{"n_layer": 13, "rope_fraction": 1.0, "parallel_block": false, "init_std_down": 0.0724, "lr": 0.0101, "train_tokens": 140300000}
Each number is 500 + 40 x the weight over its row's rms, rounded and kept within 0 to 999. Layers, rows and columns count from 0. Numbers have three digits each. The size before them is the row's rms in percent of the matrix's.

# layer 2 MLP up, 320x128, rms 0.0722, rows 120-156, columns 0-127
103:522476498523420511479462453441492447421483454496501522517539502531454503412557490466533504482440427500471493546511531528496481511526569495497477501475479467479486479478567457560552545523582555616436493479541443494531511493507387538493517572514481552497539494568488521529432475425447532505529521474492430520519480536525536489508515463534522530436484523462434433513571485489475473466462
095:417557503496475543395549526518473457477556537490567552425489557458560523457577460523574495495553522472537587508500471518447551534483489502493488548504529437562563496482497482507518447500452502466431518509472550444547572470490539570500550496490500577564567480546517447512448502488551464485483488469433523532530496497513553482521500475500497484486570492493458449463535512539468497456552
093:507492536481486515424506511516564503506475519572519459523466498518480516444565467531456455513507485484446459477502552391509494462482486577493538437482502532505449440518484474504445529515579511449518483493505525506496462488529482483506507464451519521559547425497508485432515529554527476565494512494491596582444515548471517563457418352553442511488522495465502503544527512462504473421526
102:466546469401525543526520438503608465506529478582490526506470551499514518508471529460463535471457520525491561484552519424494541527492489526529474465420450573430425418479421496506513465522445555522535557526583519540529542382475459484417539492518531496499552457462524463547478507548478463512490526522465473481540498516473455497502468447523457535527504515541495541526534497501498516465535
086:533402522516446510448501580476571479543494524553523484400503524477511430498454491518493541506463461540535498555503474494495508486491516527486471555532468502499500509465505487528491465488545526424489449430549482582474580563448463537485472513470497471586525578491473511510447440474508547444501502523500527517545516496496466534536383542462543468492584502459515596572471508491501488559491
094:519435543455523557509489541505553531514485526541545527448495546521489479507490518522517455498449540537540513497474511562591505455501498508568552474513472479546454441465526509547499534446445509577486459570517489494465455465490447457581501450501459512460491442513477638475519507536555516481559447579471513453513523543479483578546491526521437511535546482478465423453487442540438496482454
097:561486575583521495555481504514461498474456540455488478498489531460532566476539521459508456517520521500475509395513474488569568506482442515455427564503493398468569571579426451491506484457442492500557453516558565478525450493460468532578494522446516466520568515498498501499509437484453451487494538490451542442524491501505484477473501468484579498497590453526476533503553526491493530521505
097:506550496517429426498523581499486473554431521512523468500437508443542518470478524507438520497515488448466504521458520494487483547478527462518487497494525457495514453422493501468567497485504459436508487472544431470451539598495430519518529602526433545458535466515452519552551502472515472572552588566494471549454490548479560501429449538522508485497495416483564449478524537518497494441478
116:462532502436548508521633492506476426507449506553467493517487482487546459480496495540476513494530508567433541539543463542479497499520541511499479537481555460393548477544476478485488525553570462502527539499484471508520500515480532516528485479516461446459492594542582539509476530542553499576516442462496475516520560579557522503515472578536467540531533429472440500519442465425507443518544
095:520529546449492485560501540565524542511537466497523461426545432516568483490486511459454510522439489452502540481477561457478544482486504482541413530536477521506499478488533565543467532422473501584511422534534479520504475562441607556484544509476507549525543501523489520495489525610490553478464460467571550545545522456474529535499465494507525557484517487478515505481537586565492425501449
106:508475497559478459572479482478472526604527450612512486529473492471470455534502467505473423484455517441534516543474498524526503520450491544513513582527488566588513463492471486470493503440522481448455484486494511558461489561507525514525450422469468467539425445405523535479433460462466569540489538446492562522516485486514548553523531501511446493418560526530476538507499543516564475468503
092:491451505550591553459575444526510502541510507476475526510509500501455396473490506441473496490509509495552493534466515477414487511516481554496558471501564507532495524474497516499478490491497483446549472475481524602482476544493457601525474509478529477545478486630526455519583504539447460490448562529508450503451519505473511505488542554485422530506494546476479456459474505512408546421565
094:559501495538543621476510450505531533526541524522409523482513485478526564538530524568553459474478533505550521522429498484489460522508505451481562464444444605556444514461470504523501450566414407550513521514456458505394498533453527542533478489508492460483514450384467532474559502497534527511511569502488528543487510475455499486483528478499476500499559459504510495531479502456549501484526
106:469561472476534475541486528561444505491474517465514492521503496490438503460488444518567499563496486480538463473514451445555490528439497506514514523514546607458502457457519463540501466391477444446501440506507479513538476487523422518497435511559559546575454534552461487509444467498479512511487504446485483469478599490445505506559534495456557521462542597494575510403533546517493501466492
098:473527473504475454467477450533505463445504505509450560522484516538435524497467488459490559436513428510541532506492545534494504550465499430553578517530476514497474459544533484505486502610522462523447527485524502482473399496512523515514429488515420534442464472391494510584541522456519485461525441486493471533472464563425518438531449530500488491483525424410495442445541471462542513500489
113:534547455562558483488520514435518477532537542469567592525566451456532505505506551448503446504494476504480546532492481543480491550390550449520529484562453455464517519473540513475490518494517496460498512502442574534531475500470456528448466432515505486510476448551473527380496513469535515508442456476532464542515503525486489530533516514525522485454475445538532539431371452562553502479536
090:491531489478531511511489500481495475473536538483569461536500506421488508468548494576508534524464462509446512499561512493485552418544473531482586495503474466489520511581519488471478486440504439558520546515470492472504517517519521455507534478479528505475533472533452489547492559591467571462509490554550523515595479521549464472463563514526531489517561502417347549484564516565483483529577
132:496495482418493441549388495561410547550487501487490485547482466544517511540479483466474445556533496520508571485466543417517521556579525517477522450551448503463551534506493472502515508463502500411525470474544470580490447545489449491479567491524536499520494456472502511585508476477452479466497492527485457454457434511547501569429531482530540487461504510473526552562537481545483471459409
107:545501491515504510579456458436515533471429450476465494521449514476539498459432572499495377450473500506485522531420499534471473533492504506550503425463494510529477449450485462485511452526522432498416473454480509458482543550513496410462517444483529487543522482479523532487504460575512456600444471414445454512497537504425524493476477493529504423513468522521532479538429463491509486556524
107:529532542434502543562558497425536460516554508462467471527532516534502459384457532548478471531457494525554484499494566460488460496531540544482503509544464483542476560603545494515534447497524549517435504447546457479514551551516462522430478535446604482526539551509476448517557518537511502479440409499524481593502425471521497472481519538543508507507445539476535546472513507546505485505508
090:488580537539494533464484519478506435586547520560421499520506454441531514546498499460454500560505512524447523501475466479467474491529467497524537478491422494542524503545525546530525423495461409508480470466439521439459504602489465549420476531464557492516520467445567527528545580502528464490473446522512552502459540446461553495442543501564485438567525553500535519553510511490462467457500
098:494493515530518551467516494482415515513506466531534572465489443509499504485503476491559537488484483474436493413466512500435543498429458437470469445534522501521466499519465446443484518436493501505539551491474554527503502495435553519478550527539498540576546488574539512501553436475442527575494477482506478495449504451517558539557520541412506489427517552380516490502447474588506541570494
108:553467486575556534525501497457477521568541527440546539534486474500427514460475482463508469501470520533448513498573547418530480574491488492541570567547469467480485497542520498502485536493494469508431474527534460524481489464487451411467567415504539533521584513515435519446503481580505508525525614494539515490493473485527473444530499523474518435526501501493427556437500569523505561458466
109:501541447534522524473495494441493507452431500500557468552417491512405496525522541399516445558544503543541462433462461569450500574470516503547458453492441484573513463501559467490443478493511480448526565517445521479512515434494535549506490511521491490482571506497506494475484520532547463509487477513458512527494563435507548510553511508439493465396488492497527472514416390454489482477481
090:552511511516384487546572443432520489482468546470456448562534499459486462485475561517489570529497498409521540576503466478473488461478584478540505486478479471550421468419500526538503455549430439463475475474543438479555540506487513561493501505537539503567556484583467496503553517520520517512513570491428483479482542496518463479486478561574480499478456506527534514544523497482491563446493
091:474493549548491595509573480481513478524478478488455434478425469451461509526556503551511486446506538467529486524523469481523451487536539540556483483577464410559489534467554496542532471481502443461434506514488498589550465489497514508432495552501443490566431496530480484552537396403461465495481528449520531495553461577480485492547493458484489435537506466530493537469519546481486547558513
103:496553564500422570463484582565535464468473484536519470407518519463475520497504460568507447596474529472492504533511458625543529485448468547510544518559457529499533463532510536455557527513443489467511498456437499538520463530504476560489541511519493419425448519505495495483471470523475511435487539519556537538486471552527419475512595456514493478436527524487529474505502505511508501559544
103:504451541505479449546466501517465503536467498544484464452484475510512562484513498554385500507523427518476497543522443551511581443504520484484476530513470452528543540441486512503514503527509430549456472580484482409559488593536498471564477472516518551487489512576499531523499525457459485496510444450488459514473577527539494574519565525462524479489470517548503429525575567412451483533546
115:482476562515495449572584453513501467482472498521561521555585554544534470475514530535493451471482493491523551454418520468430543477543506439489492463507539381472491477474537487536504450480492550443477527570498491478503530579564538503549426515502496472483532535452451515537428503461502506413478459521516483543506464478463505509523468534467567423478438561568456479516478487448471542493487
090:525454501485552536435474490448486510486481434525567495508498422446550451546453500524390495559474438484500536521503464471497556530536468509494490519516474546497506496500465472487542478501506515453530570440511489530466553425446496539522543504526438448444495448497571448495485501486497586542595528447523468552526464513502598485464424439431492526544495521575506494548497501501514496477424
107:519538453472499454495529564482451506424494490555495491488505519556550532493498565477513446454470499448509493512533481472402516535555562439481516470533476486478486512456541451470482503440468547464486541534470482483528514494486556506512440507577492524536611561525483585492426470496406437523493554475506552472511547531560537544520507484448540437539548505499469506461463455508478569570577
099:447538498602476508500442483454548584522497536548497475557525487458475493522569519514580481494461472545501491508548530441552541514523536559485497440532392535446573526524417524493512437520551500554524430563557509491529503468485509455517526488549509477539484552562505548476544485521528451502554491482530517489465493474435436504499546483495516437527443414460520503515520429515555497454530
102:475563459465496493551503483541527503500472491487478465539464425464493544467481518500523440552545493428523485470456514486485447550568463576442518521532431563453459542514568520558484564525457497478499560552508521474563552506475555499526575545523486440483442528565528471475492522542560475523508552508530531523524500487402483513648459500475508458498486498525575470494538493513524548550494
099:497437508513507498499537478426562542532558502538579517506506541507531517522559535536471461520538492411435535458422532465528544474449541410519539525525452480407598543447482463479472500483552532506561496477532538508463490435516528537552490579538504516413432576523535513484458507540490550475483515547510524450445533490492504502524492532501565546505543527503525452502529508495508458426455
105:535493440507520446564488456479491502495540452570501476545524516519521513494552454443530410530511428470423508546496459507496407501428495573463459560514504489488435485487602536463470461465559494490453468482562543563478537462506504544524509562489513544460486499432449498468455491528518515485511557503544447464551496440540425526500480460431483494513490543540438518548466481406463504490500
108:526458439504561412455486490466578554483521493549474569540460518547508467502451571486543449473476539516482515572469467488415461565470518460577451443498458518516474528493541519474506538575437515450466530488475477492481457500430562480458492533558598480498522461462513442465498520495495493444530469494462498507519520438516409481548472503418541509551449481502440530485461500481483545455522
103:390560417496529531471512528524460457442529491467496473567501505544519475516521369537542461517523463495454524441527517484561486543474527576493497542521519582438477451476497550532475536517505516520505413470487528473494503495495557446460479460485522532491509443480519565463486459543471521518475579468453521560535554523500471519521527557452401466497518549399516500471484484459464526491508
# layer 2 MLP down (transposed), 320x128, rms 0.0726, rows 120-155, columns 0-127
106:483503536564464535395458506469490437442496521482570434517528486516486497455448563487554474537461530406535463548464565479535557495533560502524542456575477513467480437542497541567570439547484569472510466480459505463491471446447497493469514489468447489565486510484466517472443477525438496462524482491448511501490441499531468488506499508491576574495580549495475523540507465449511504418466
097:440485482572488555454501458502535486466502484524505545407496563536537453449488533510498463488570524510592529536500503494508540508447498519496438566470527455481489532419493442452531404513500447555371536456499521461525534470444460563511593495469486501567485520604514509501444526472535520465460530524450566434543532483488483482522488485483512525486487485514504469524580470496499487506481
091:507542452541508482507517466485484522622437501408521492457535507515533516485469529474465574550467509457543549577461506526520522474479565481488516559507409529571469542531581538503444536542487459428525561547434531455472504523480500492531553468519485509499501465501549507476503529562546501485491530486488495509490463401497573504519487437529506474528437470535428492538573502431506498555443
102:428545514529478583533550455541581479487495413562482470491501461560520496517481518431505504499405517522574511542562545458505482463445487516474408453461476531472524407478485516531572521500516546491493584496561608563530492465528515529484478495470495499524606468468523447519473512506426537506486498548521505528491447526470488489506489544469494493523553559534503538512517509567511459493469
089:507449494494524516446516492430479427449445433492523488539529511468490451523530489538471502476490510448517542526501492549452506399492509411546473562552536542514484471480547540426508543540500538451523466466625494514528508548506550538517513442463533526590493525532476535590458499558512471529480529553567422532554451453514549433446454471532512476495521496507531487554504545531477466497495
101:518446517489501522524462588514510524569509519521549515502472572513427487510475477572529514551492465445515538534449547552537533482407465456522521555481413552497465506500542493580576498421448508520499541548486439512489511500555528501535487519463467546488462511537433556448517593536524532493579438571480510517505495492486468514526533519481501508479519506453557439433526435554492502519430
096:554507540565495529473470456525449512458441522465473481470527487471574553433486502448560499514488518514474491468425507500528508474503503499417487588506454475462539537560457440527493479458477495545526484500594576542491483505475463519510522538473523497546492441518505497567490516540483503454564515486427517480535498560537426454435474483538534448527598488537512506456469586457583507585466
097:416546542541457463478488526504437427531477524486517494428404533388582569427506516544440472466461482521483482478476473489437458542487581411502487505482484469503531466481451470497563503489454472437561426445541526519417520538522470477494518506520489561474505517503427491489476528435508517554510475531493487578476439484496552493470526511459541506531542484460515494459520558471515512491488
109:514524499514526561497523449458551522537497545544501550519453441499548509546484468494526554469529430533452545563429417494514538463532460420498499496511504574434523536542477497444462427464587469570531444515483481437499510494461504470555496502515451576448538569501532527490393527528539551555527477518502524520456505610545448495486521511537495494514480478513566537525513489556507486475487
103:550564516477555490561535478473500532559483452505498447463552437502513485516439536539557511545500528518502534530518535538514529493470522498559458517519455467507463507527537549488537505470530473624539440479541530527476492528457641634484485475490450547507508450516461507451507538533523547533476434530549532550522537463453466478583478505532466508483532539473456504513482516505524463428445
095:521547507473477421497534504403539506557438503490450539458507555491555465524547505473463495489438459493480497507483522525512507501478504463575476509489542481538556588450464471468492533463528505582582491495477537477445571454465536486480562544560494567509554489562513469533427529518452466428483538517520561471478423522557487501473481518554418451548470526500496518545489419563478483477535
091:440523478487557538501551467530496493494490510446517509495441437487488414518440493432417545488456562537559552479457504509469448455500532538507467435511573480505547499522591524517537512466445521534474504498474469544517464456551472484510463555571497475483441550534490456488591443490497506463514507414534478476471508446461508422496369509524463571455499521500497503496551481464523493465539
101:480497494506505557529505468480496516440516503473445565559601438484439450591470475516554508429534466486500515472500475530495519601453483442470553447495430508559445581465499459474532513521441452505517550546490476507438544544442493555508508526543520489436542501496545576478533517483452507554519544506528464508533502509505558561465510436488465478480586473541508479568535512450492529448516
107:530469480551442544518483492497457465574517540471408487483571462436499538495489417496422484511546464420473508569504496476518487430526527568563479553483469532497479495546543476465519399477448486519439501505486442522553487525579380396471476511448533480470484477498486509470470493520553477568522479482552478479518527509508417513531502500528496462465545466465497523534540527503515545514463
097:523474481521490494439411436486519477524490539488449569513518522487420549485452502428507526481538482518553531511488488459508450562492473451451520497550471479560480465509487521514505564557429529584465495516482556492442507456503542505482491554419448557423486468443520470574538501444557495480507520494521482538506433550452543462579488519486471466527475469523483456382505484505593517529489
114:484479490496452423507446494611483404522540518552511496523496445502498468541499471496499523533477578514504518462525458559523411531504451479538500452483542444522496512537533525529521473496528546473512445495562516538479480513543507467515623513476509526487555513486446476472471498470483481472496505582421632464476485545532528462411536436520447460537479478475506478529488548460471459431501
094:569497513511474539487461510518542448503463434472491492528435525489553518479438489516443466526434412444546460482550532536484429456573565438501533535492508542545509533523500442493529507523462493488520474516535464558472517551470533508590541479491547475486452538565545514480554504508564494487434513494529515534488555455601490509465445548419567494469579485479443539536518472535444504532453
123:511541452560441425499409506528493594489440484510538502499473562527567573584516520507514546481507513567569529458537456544531449576485564502495562477491451476469519461452498392516489522461483526516474552510508487539515457540475527483482549469516549499491478512581554500479496502477477490472604495452484484544452513471534493466543501491428503560491525455501484425508537559457486493447488
098:433543440467449492564503488579522508455541537541507503453482552601473516509536541547518482488479523567529495430495537530431501451558459464491476543430523494543477515453561510557491525514575490494495514561458547529494436519475418469540502426476546503510577445436553545516491507541550458496506522566467478613472504550547451469527535488497527488505485536505450539494517533488547504533502
104:502508520502453501436487436545443587501463534490418519480488493487491494536473552491467498470499489486491461479507481486491535455529518480517496520416506558526528500461450502556434569523495457495525581556539552488502533463563497508522464484583474493458514498556612421493510522500590435575550477485477532487529555546471435568501489517433515497497473439504503571411532515470477562481478
092:601519498491440573516501569499456448583425542483410417562529482493595476486552503474510522466494468488557476473498509456432498526524468499490527526506488476489464522524611504540438598476488481496448578539537512514487542483519481535510530487535474466507456489484520466499579524516476492483590527529505465463472459397533496511432526533509502506500486550469531503546510464554492528499533
099:478514445578491450497542418509524518521556539474489493515524493441529509454453455443519556496495533451487507472523548587512549472540472483513427460480450532495546517548494502531446560511483467546562506579511623504510525512532563508519475548550509531482494564511490437496448483497599541460495512497475460497514536463538475614531538514485461590477462511470464511472545497450474540553490
106:493492513578502527500494483508458504539464576461516483514451422485481504408438554503426485571459487461481431534463546453502532447476566452507580488532469454546473506492460520461469543475547488535533443500553450502465443455469516505482497466564519516464507529579466498594514493513545504495502481544449418494472478533526436518439490487573586525493498474500532545389526511501515523508512
105:536482487492565589486568589552490476548503448444524434507455557513554536496504476528434472567492518467547440496526499514527516517530484483528495504491459474486564515426536522479460457545537464562496541531525493419519462455516532456598507531511531479572519447467433520559547482561513437462420539478539481506496448538487504480445512484522507485510393536506545509476464442479468479495545
099:571502518518468528565420489560522545390525539506495446536481481546526442529518506583505617570471479507496575488436527506535536526572501468473443499500546523494448497482523501476459464487434485517498492423507551547504494458602477491476547499493520489481502472479481537516504535443547511495530494548482453550580512534495454456451528520545502456561439503512541565480489494510532443516431
083:545503466492467506566490506534490533482489502509505542461439514507472452531473481522482514590549577478426441484500515526532441507520487421546506507557479457464481546502500579499417476509488482524493503486490567564509448513529468552500506486553528544514527598467450483523481593504503568421494450476409502521473558468530515409452450526451480547482485509462483554427506474507434527476560
108:519483434544599412471423459519454419575477519585532491511538535462477557510494477543415483546495473494447437483448482529483523495523463478506495494500515501493572469465524517491442487504567524432466475464483494488533483440515463464471502482577530530531493419480573460534525488438474539572528539484466507524538554497463491451532462494567517480546507497452477478528557424551496541496552
098:434498541534539523485490428470508502500562458547510469489559433454526385473541514542531527506469503482469453451491529456518478518470485455506477488456553601482404549460474499484528446450483538541449443488491517494489515449526511513511515469533507554547521526519551523473576482464574553510466510513434558486562519498471443480539465472467501374539556465502463510453523480534544525439470
115:508547560441471510504612467516473489514453508439539493505548519548515499439498528558544474451472472518556570479402469493450540537476519471501467477528504441482435445438484488509504483457530505407490452550546469497468443566497488461492394502461443507465492493500522521546462507513488489463455567473566476479487457506505463538497495556463550520475437510485490471547464457442571523579452
098:521480470427532472424470537479468476510519523504523578498582454540485477553444551510440489538498451466477467502536461500444533468513464543444509494432491533489526500448518418567543455497462483410521560556480504536503528517413472477532573484494504487497421444497521401572544537484506496529508405466549555512514446523561490476465519460481516566505498482509533467515502503498444509511423
108:527560498538473576476553474540474505576480466494556443480496455493512536454499464468435481471554512462458548472547420428480469548520446489512524496558571501535457547491538512506512499510549472461506490499420471486460474516492500480503515478558434467451574428474528492428521524476587542492541570477510527513446452469547504497538573622508516458500447464527489511522460451518504565461522
099:514574486479567536525479519525558568539467481459509504544532513565460521455596533421472510491469477503492452512550423466519493512475471561460484462526414470533511495559465565474450491545561434485547469529616495473509487491500517491566503517506519502521429614487534503498553511481492467487502520454510466558432473511486512489533535525465412466545434481559421508506510540503521486520501
108:517531480462439514508468499512439463483405479483496562520447469470517529486479569570544402423449467474505482439489531474520511452510500527446508513522463546512486467499587560549454478546504479532514556533530564485507530552536537527414442440428478440535502522569521500455523487462498438474497598488573534476527543490504445515530452562524508502472493440529543561490486468499538534522515
108:484498494464505473499553560545492517494539562525461473506616506529544414463523470555563524551498505573523483478515454515435461480545450494589509516517557424512477478491457533481465508514524470530503550455445505473493448559492519482506456532487484524558510444553552543483576476475503570512510473489568551487464435500482463548438502590504492477523543464493453501531487422529499492614509
100:518512536513412495515482445519478592546491455463527469527520547509417411557475477503478504506475461490417567531480545500415470451464515522519530546547588526489458478566531494516520478445503510437446515490495477502484470450528568514492449540538482550537476504549505522424494540494455400472498555504562501472499479535515534511464533471446521505445471481593491473470488466549487502432572
103:532537469446542486419491545480508561423417496504497380506474469453516513536493503486476508445570471492527494471438439537437500462472504488423488532497541514503549494538531473516529415506537521414531505469521529504570426497473419425447489472538470507458520508559556468483496508438582464560490518541481526531471496431515533461496469519502537494539519537517464408522523487546505505540490
# layer 2 MLP gate, 320x128, rms 0.0725, rows 121-156, columns 0-127
103:567497555514560465525531452521456532542474525510529606525547500478518484522496508475489526549473510526557510497450426539522450512579494497526530480560457451503504523531474460495502494450547536552570525483517461482539391498533488454511445525502524534531427536484468446597488569499598477430516529502533494465554509474547449508459512467424517465434493560482501537431474550441490491503527
091:455475485510488452544524483532474547485472554488513570453588476491464499512437525464564576524501479504527477479542459521534521536461474472517451469463544481526585496492503457515516484529531518518508498504531435441484592496523540480478489504556480496415392456407456498536454542481487470469486483522491470478507521378562463410501549525510519565515537497522463497432519467554533443552468
101:519489520467511493503448458487540430536514587539516548496466587471577477510568560527434427466507535480539566536462520536502495437504519566475463500513500581430485502458446477525537505528454483464474463444555461519425434449458471467511521482460516526544534512491497507491461515476558553493473499491591517532524486464484543518504454448466416557540484483486466450514563511417494483453442
090:507551521507528462486505480542564464490434452535529510468505472442486459563556481508459503483506565466445477512466552520479471447492416539536455475458509567472474521454472538484477611512497519488547539469571527496528563515539534465542532456478523545546553396534482458537518453542519457577560555444491476505518504500447525437496514514538520519496511501477531504484452455421416557574532
097:408485454579489455480518557504515554512474524571517535459505541475485511543471480489481566514455431412542479491488488547443541459459508465440451507518509540414491616525525504460575468479482489477510522468449507482543529558492511527513421538413487495501493572446446547509491506508495585493418529534493561528535526454466511518485540564523503558460468522465477516461500478481554506454493
090:497522545505524512545494479556477515494455548460369427418532500586484512507466486432533482489488503409532558417486480441557463430549508511439464479595494480471526561550505517539523486500488534572542407470497507471520489470478512515512440468512535501591521494534478498517455506475457446508539466463471513454518462539530500447528484525556516473553545537508547548529484525447509531529507
088:522454535518515521508490509506582490501487498518546466498509434483463489457515453490553492469439525537494491429514444524557516448477529492554521487459486524485474490474501505462507542466580540506468512512482605509489444600473558523504535452505446483455501481543601559499493504456469519459543560516495581481490528543522467611453554498475465453446499531485487530478433462608455507504590
103:497491513466456454543517447521441465495455475508531421539458509509502482437489452515506532517512514521474506505586535489523501474537543572496443513429480426386450411476484500473492596526546525437515503515571458552514496499487595481502473475470436508512491454513543486500513517518517456562509484455500426524487497529539569539523480556519441549527509455496478489543424499403466500573495
105:526570440433558508521470497462488505606518492496505550497570498456531472486493520525578536512505534527549524490504443641479482520452522503488461452514467477445527521565462416497531466555522510573523562449521523486559477469477564534440471477473472473508510477406501494445493502453527556506495525530410524492469534489494512430524535515467498448501505455494412522526455468476513519439514
121:476558496482570455520542510446539499482461488461442560494547490564519447487434497413466492490521516530443486516513549551504492554479470507554491518493501473606574541505503452521442491514527530542525503505488514450489589505515486430445519527542512535478587462514495520559445520461533433432506539560439511503466486486566509406458496535490508482577463491484574458539480434521439500515516
091:549561454502472498590484538512476490488482497517470536473500506487540545434477496508560527542499554527435470436526444581546526491459467449511459509502444567417455525493524444468522553559470473540509544515432494512439506419533473434493529475534476526450507534435491528502474492479556544540463541485518513575567460481538375514510541504448569468525490448549472518558521507547491496522482
094:434472480487502401533495551552508513467454506409437507480488525537471488538498436494495596546498516601417508451486485472586522488525521486506493496499588470478544582498501490477499496446530560490491461410564538514553513527542538509524498444475466508514490522587511421481490505558457466502482471456526498508496513562490516521506511531549561489519509486529577553433512514543550526566499
103:480471532451557501525546506425417499459523499496510453516544522476516495429489499543549511476557505538548497477518530456480487562504454545501519419530538539487489473545513532503501494469506549574504492493514562521528494528587465539472534473546497534551500413430471470477571576527547516552543473544461524559526484539507488486581471594535387441527551489543513505486515579547499500478548
089:565495533482475549594545512499516496492477507516483487534541482515555430464527548479516490494392489526467458523463489473475554464560507535487493499491509553496520494480486522423498473435511505512514523529510516510542549545534468460455557529504537484568511522585464479434446449549521437549504538450499534416497562404604480537474553514486468470517517507493490589569448539492410482505519
108:545543502593551590493468475573484395527413501494589501520502474432489496439557506544484487564479577509453537498473542546509497452474467463432471446461457519467591478522480535508527388493472483492501462584532496538436493481512503483537533516532523508489514447478473430508519520491531431501453544556455545482474570499497506502524461458467527503499453487540483483453518534467504518477485
093:511466524467538479515469498494516578487459476555429485543462533455492472532530510464519490501511564451513466455460608488516458520454488506505455485514528567554437525463474500539521541491486552461549429517569524587493526452469428519466439463544500491493498585518561481471521508467548500523436516549485550523460523472487562512484441433490513492511476490532563441428492417437507548509406
125:487502482541500553499563517498456510503515588483482512481454517499490472474456457517560553415483512466492431520458496537502495534435549475507552528460511521486513579511537480469515472551507443553494569453438464528493553438565499581491518500469528456448385500398487553418461487564472521505468561535534512488621504537483488490488524558432462495478532460491527497503531469525522512515519
102:523522455504484489563480448425521516416428460454463542516501511496528480406480564498474422455516473451461564516448504522446474503533518520554475446484487486500486458445482477490499491523485467479462492505453511496487540547533520409498544353542516496562509446497517508514515519513496462583490477414463503507519547464475487439501493457547474498533432525528564508512409534524453482566536
112:488457540436477577505572526451495457470550588520565485541527539495453559476444570492454534527471564440509543545503594546495472511479484467525428563503546484504480556571501572484556508529505466472524542473481513503511522518496468482540490444503494506568490580537531556582548502550462547522486519521524481558510458536488507470491433451486476447484475468525522450498476585491433469475463
086:516435464468513491448537483553513592463449472467549505510464498467528434464459485506556522452577452495507437489552446585536508552501508469443484468549495506407447485531495482438507504477446521495473542558501527580511488459482545500514517466519455516469472512548504518500482512507474536560471611553509487493529410493544465442576476535476434500439493489577494453499443504495544531508438
107:538484486534489468527632424477539495525484482457517489547508506487525460456472446573557552457485572452520525451454501516438577463535489437505484472546498540453545455522526484543520517528538420567536511547498532482498468452485506537529503559559533535455519553472483503501474548482583516467534480472497454549460524460607448518564522511504474548469443516534523448507531528444457484553513
110:513523466478472486505502482526522443443438418558450521471546567496552478578476476501481505511534479517543504489451452562432510442527505547500436481488514541559490480465506454511480420524465572511539517506482529465543513518481524568482420551534433444538465482414534516542484461407500416489502433496483497498468553507450537514457464490551482517463494524469561490594479452443469445507519
111:484515472507534436485482440447487507500497562533461567510558481499439478488420530491575565530533550543439555550486489563540518494461508522437511558521551517578535538555517540460534467491511443515507466459511446568494470576453532517475569493507503511462471501495472513503469502490565485496540496559444547508533564504589432488537555556528520483464564435477485514463482588547526475468457
099:451439484455525466479560475467479445515486495450481514530495570479465473470452561504475415466562502510516457543553496541515452488480544477537517429473513444534503521522458482445508528481662482524473526524456461460446494514452546530503481467481539514480561555488597508532438474540466504520459493549523506498456515478516581441548493505456460533544545506463491462576496488477420554524535
089:489501517439531461476449484501457497461550516532495494558610462522560519413470496474494529513499469456518554445427546528471570504481451516441595511408517602515536532558465477457519550535534526485497514504492480439473540496502544520547506452549542461448521439407517537441496529573478547515526533579463518556536492525455517484489512467515528479467467517487507470547506460508494429479495
108:511475535455518542519464404496425561565505454461447427529483479497550570492506522523481501477487528477456543478450492537500526444554496436493510484523544533529525594484436515498539487520556478488518468466492459493497467434457482550551515551482530485415552529517495507519590452509504521519458530494468398515536506511432544531537497468501502529542556460462546521501535450388475413511478
107:485527543498528480448483498463554495547566497518471487533523589438490449500465480487586473559514523461509476459438543443595423556512478465517514483454494540494454561513464534552482503535568561468468522445449477504497516408550462557482533408507492508470493528404436489510451496482537529518500504509451498479571493463490496519514455532515491458513483480479562425502460463551546480445432
104:497516499484504467452494521477440499574494526491514471501434489480451497540567509548500538606555430444580450465521498557566480488506494427506516485515482559474536505478593572486534513511517569543501552394505467469549566495453534504472525511515478521494460533477555505468504551532526550505518484575488561529521521479540557524534517492540419584461515538551475452476524545523538467538456
096:481536486454469497494420527463521513483456486526579478487466436409543509560477562505408544537492456506490491496515477528491539536533493507431476526514469533499510513494455487412528536436458519515516503495530484477440531436495521513540538481498436489508499506508590437473509531518518511504591504468561520484562449560568519493432457517477473551607448500559517461494432499597484515501439
110:527467448462462421472484483423554518491541562533466531526433515528449489506537503514526490542511499525516503446544485534509409510440507544536518473507491537498548443444486518517463510488502532426477509483570597480521495420585530502437515528492552543500440491467421448530467529476491456511443424554433501471509561535495461505463535470553444486478584512511552438488564503488509487435497
095:466497489568483475493470577542502527547497461484521520536528525488479545514567517563554496615509516506564432533543515511485517515497546517503554461513472501524546517512487480432514433495578448560512425598575516508484469456509577499550502414546543522572500494474498550391525518478570469446579523481525460490454454517471477466501509474494541431493501493520515527482557499528531477493474
108:567451505495542476445521527534526500506542496547518482474487531505458463506479454480427546510539608531469508572525498493476545529520496459488469543458571475537549539532428475473516495492498478485548438494509404562455472459468427510520474510490627540450542487460469506525484489550517508513490408485444552463535508578496507478415547456472523457503456554474469452488507504444442516454458
107:524523524462530505505526497450438487514608487501508488494616506544571381490511476584504485555512471501484475459559492414443458453471477480557471514524480451497461516509522477456425486503492608436460509456490490459511495536498523551510477533541468512499576453538490501509528476429503543444511499564570524527448443470549480557532460488499541525498492500509524524551472433493564484511506
106:466513587545460508468505539520467497494429570474501558476532540531497498546438532555472547449499564505541501495514551500500619484568545453499568471485474538535537471522434462476543512504416505496565496544437464467499440532463567498469481436521491502525539532590537494547548523412451456494446457470451486489458496547501528495531511529551521520459475435437531498486516451536524512528532
111:500449436509559433528434524502558522557548504554487596546462524527512455531412549451570482511472523484476511539491512478429460566483491468567498474534500530519515508515488508522443554529441521471478489467509510469520486515428569488457442485568555495514551417440528513388525459480512499484541514498466476494487532490487431472523450508446544439527463487504508534496444556488469579453524
108:473445433534382506542514561572496472438459410535509516502449511472436456490505548494435452470447438538473464538516520503482506582490456535488521501591480497468485529466527531436525570482524528489485499497488460547523492461524493475559513407484462433529534499475544468482447535468527537455487490538536500539469463541451524542482496484482551439495540490451510401521477485479412506469481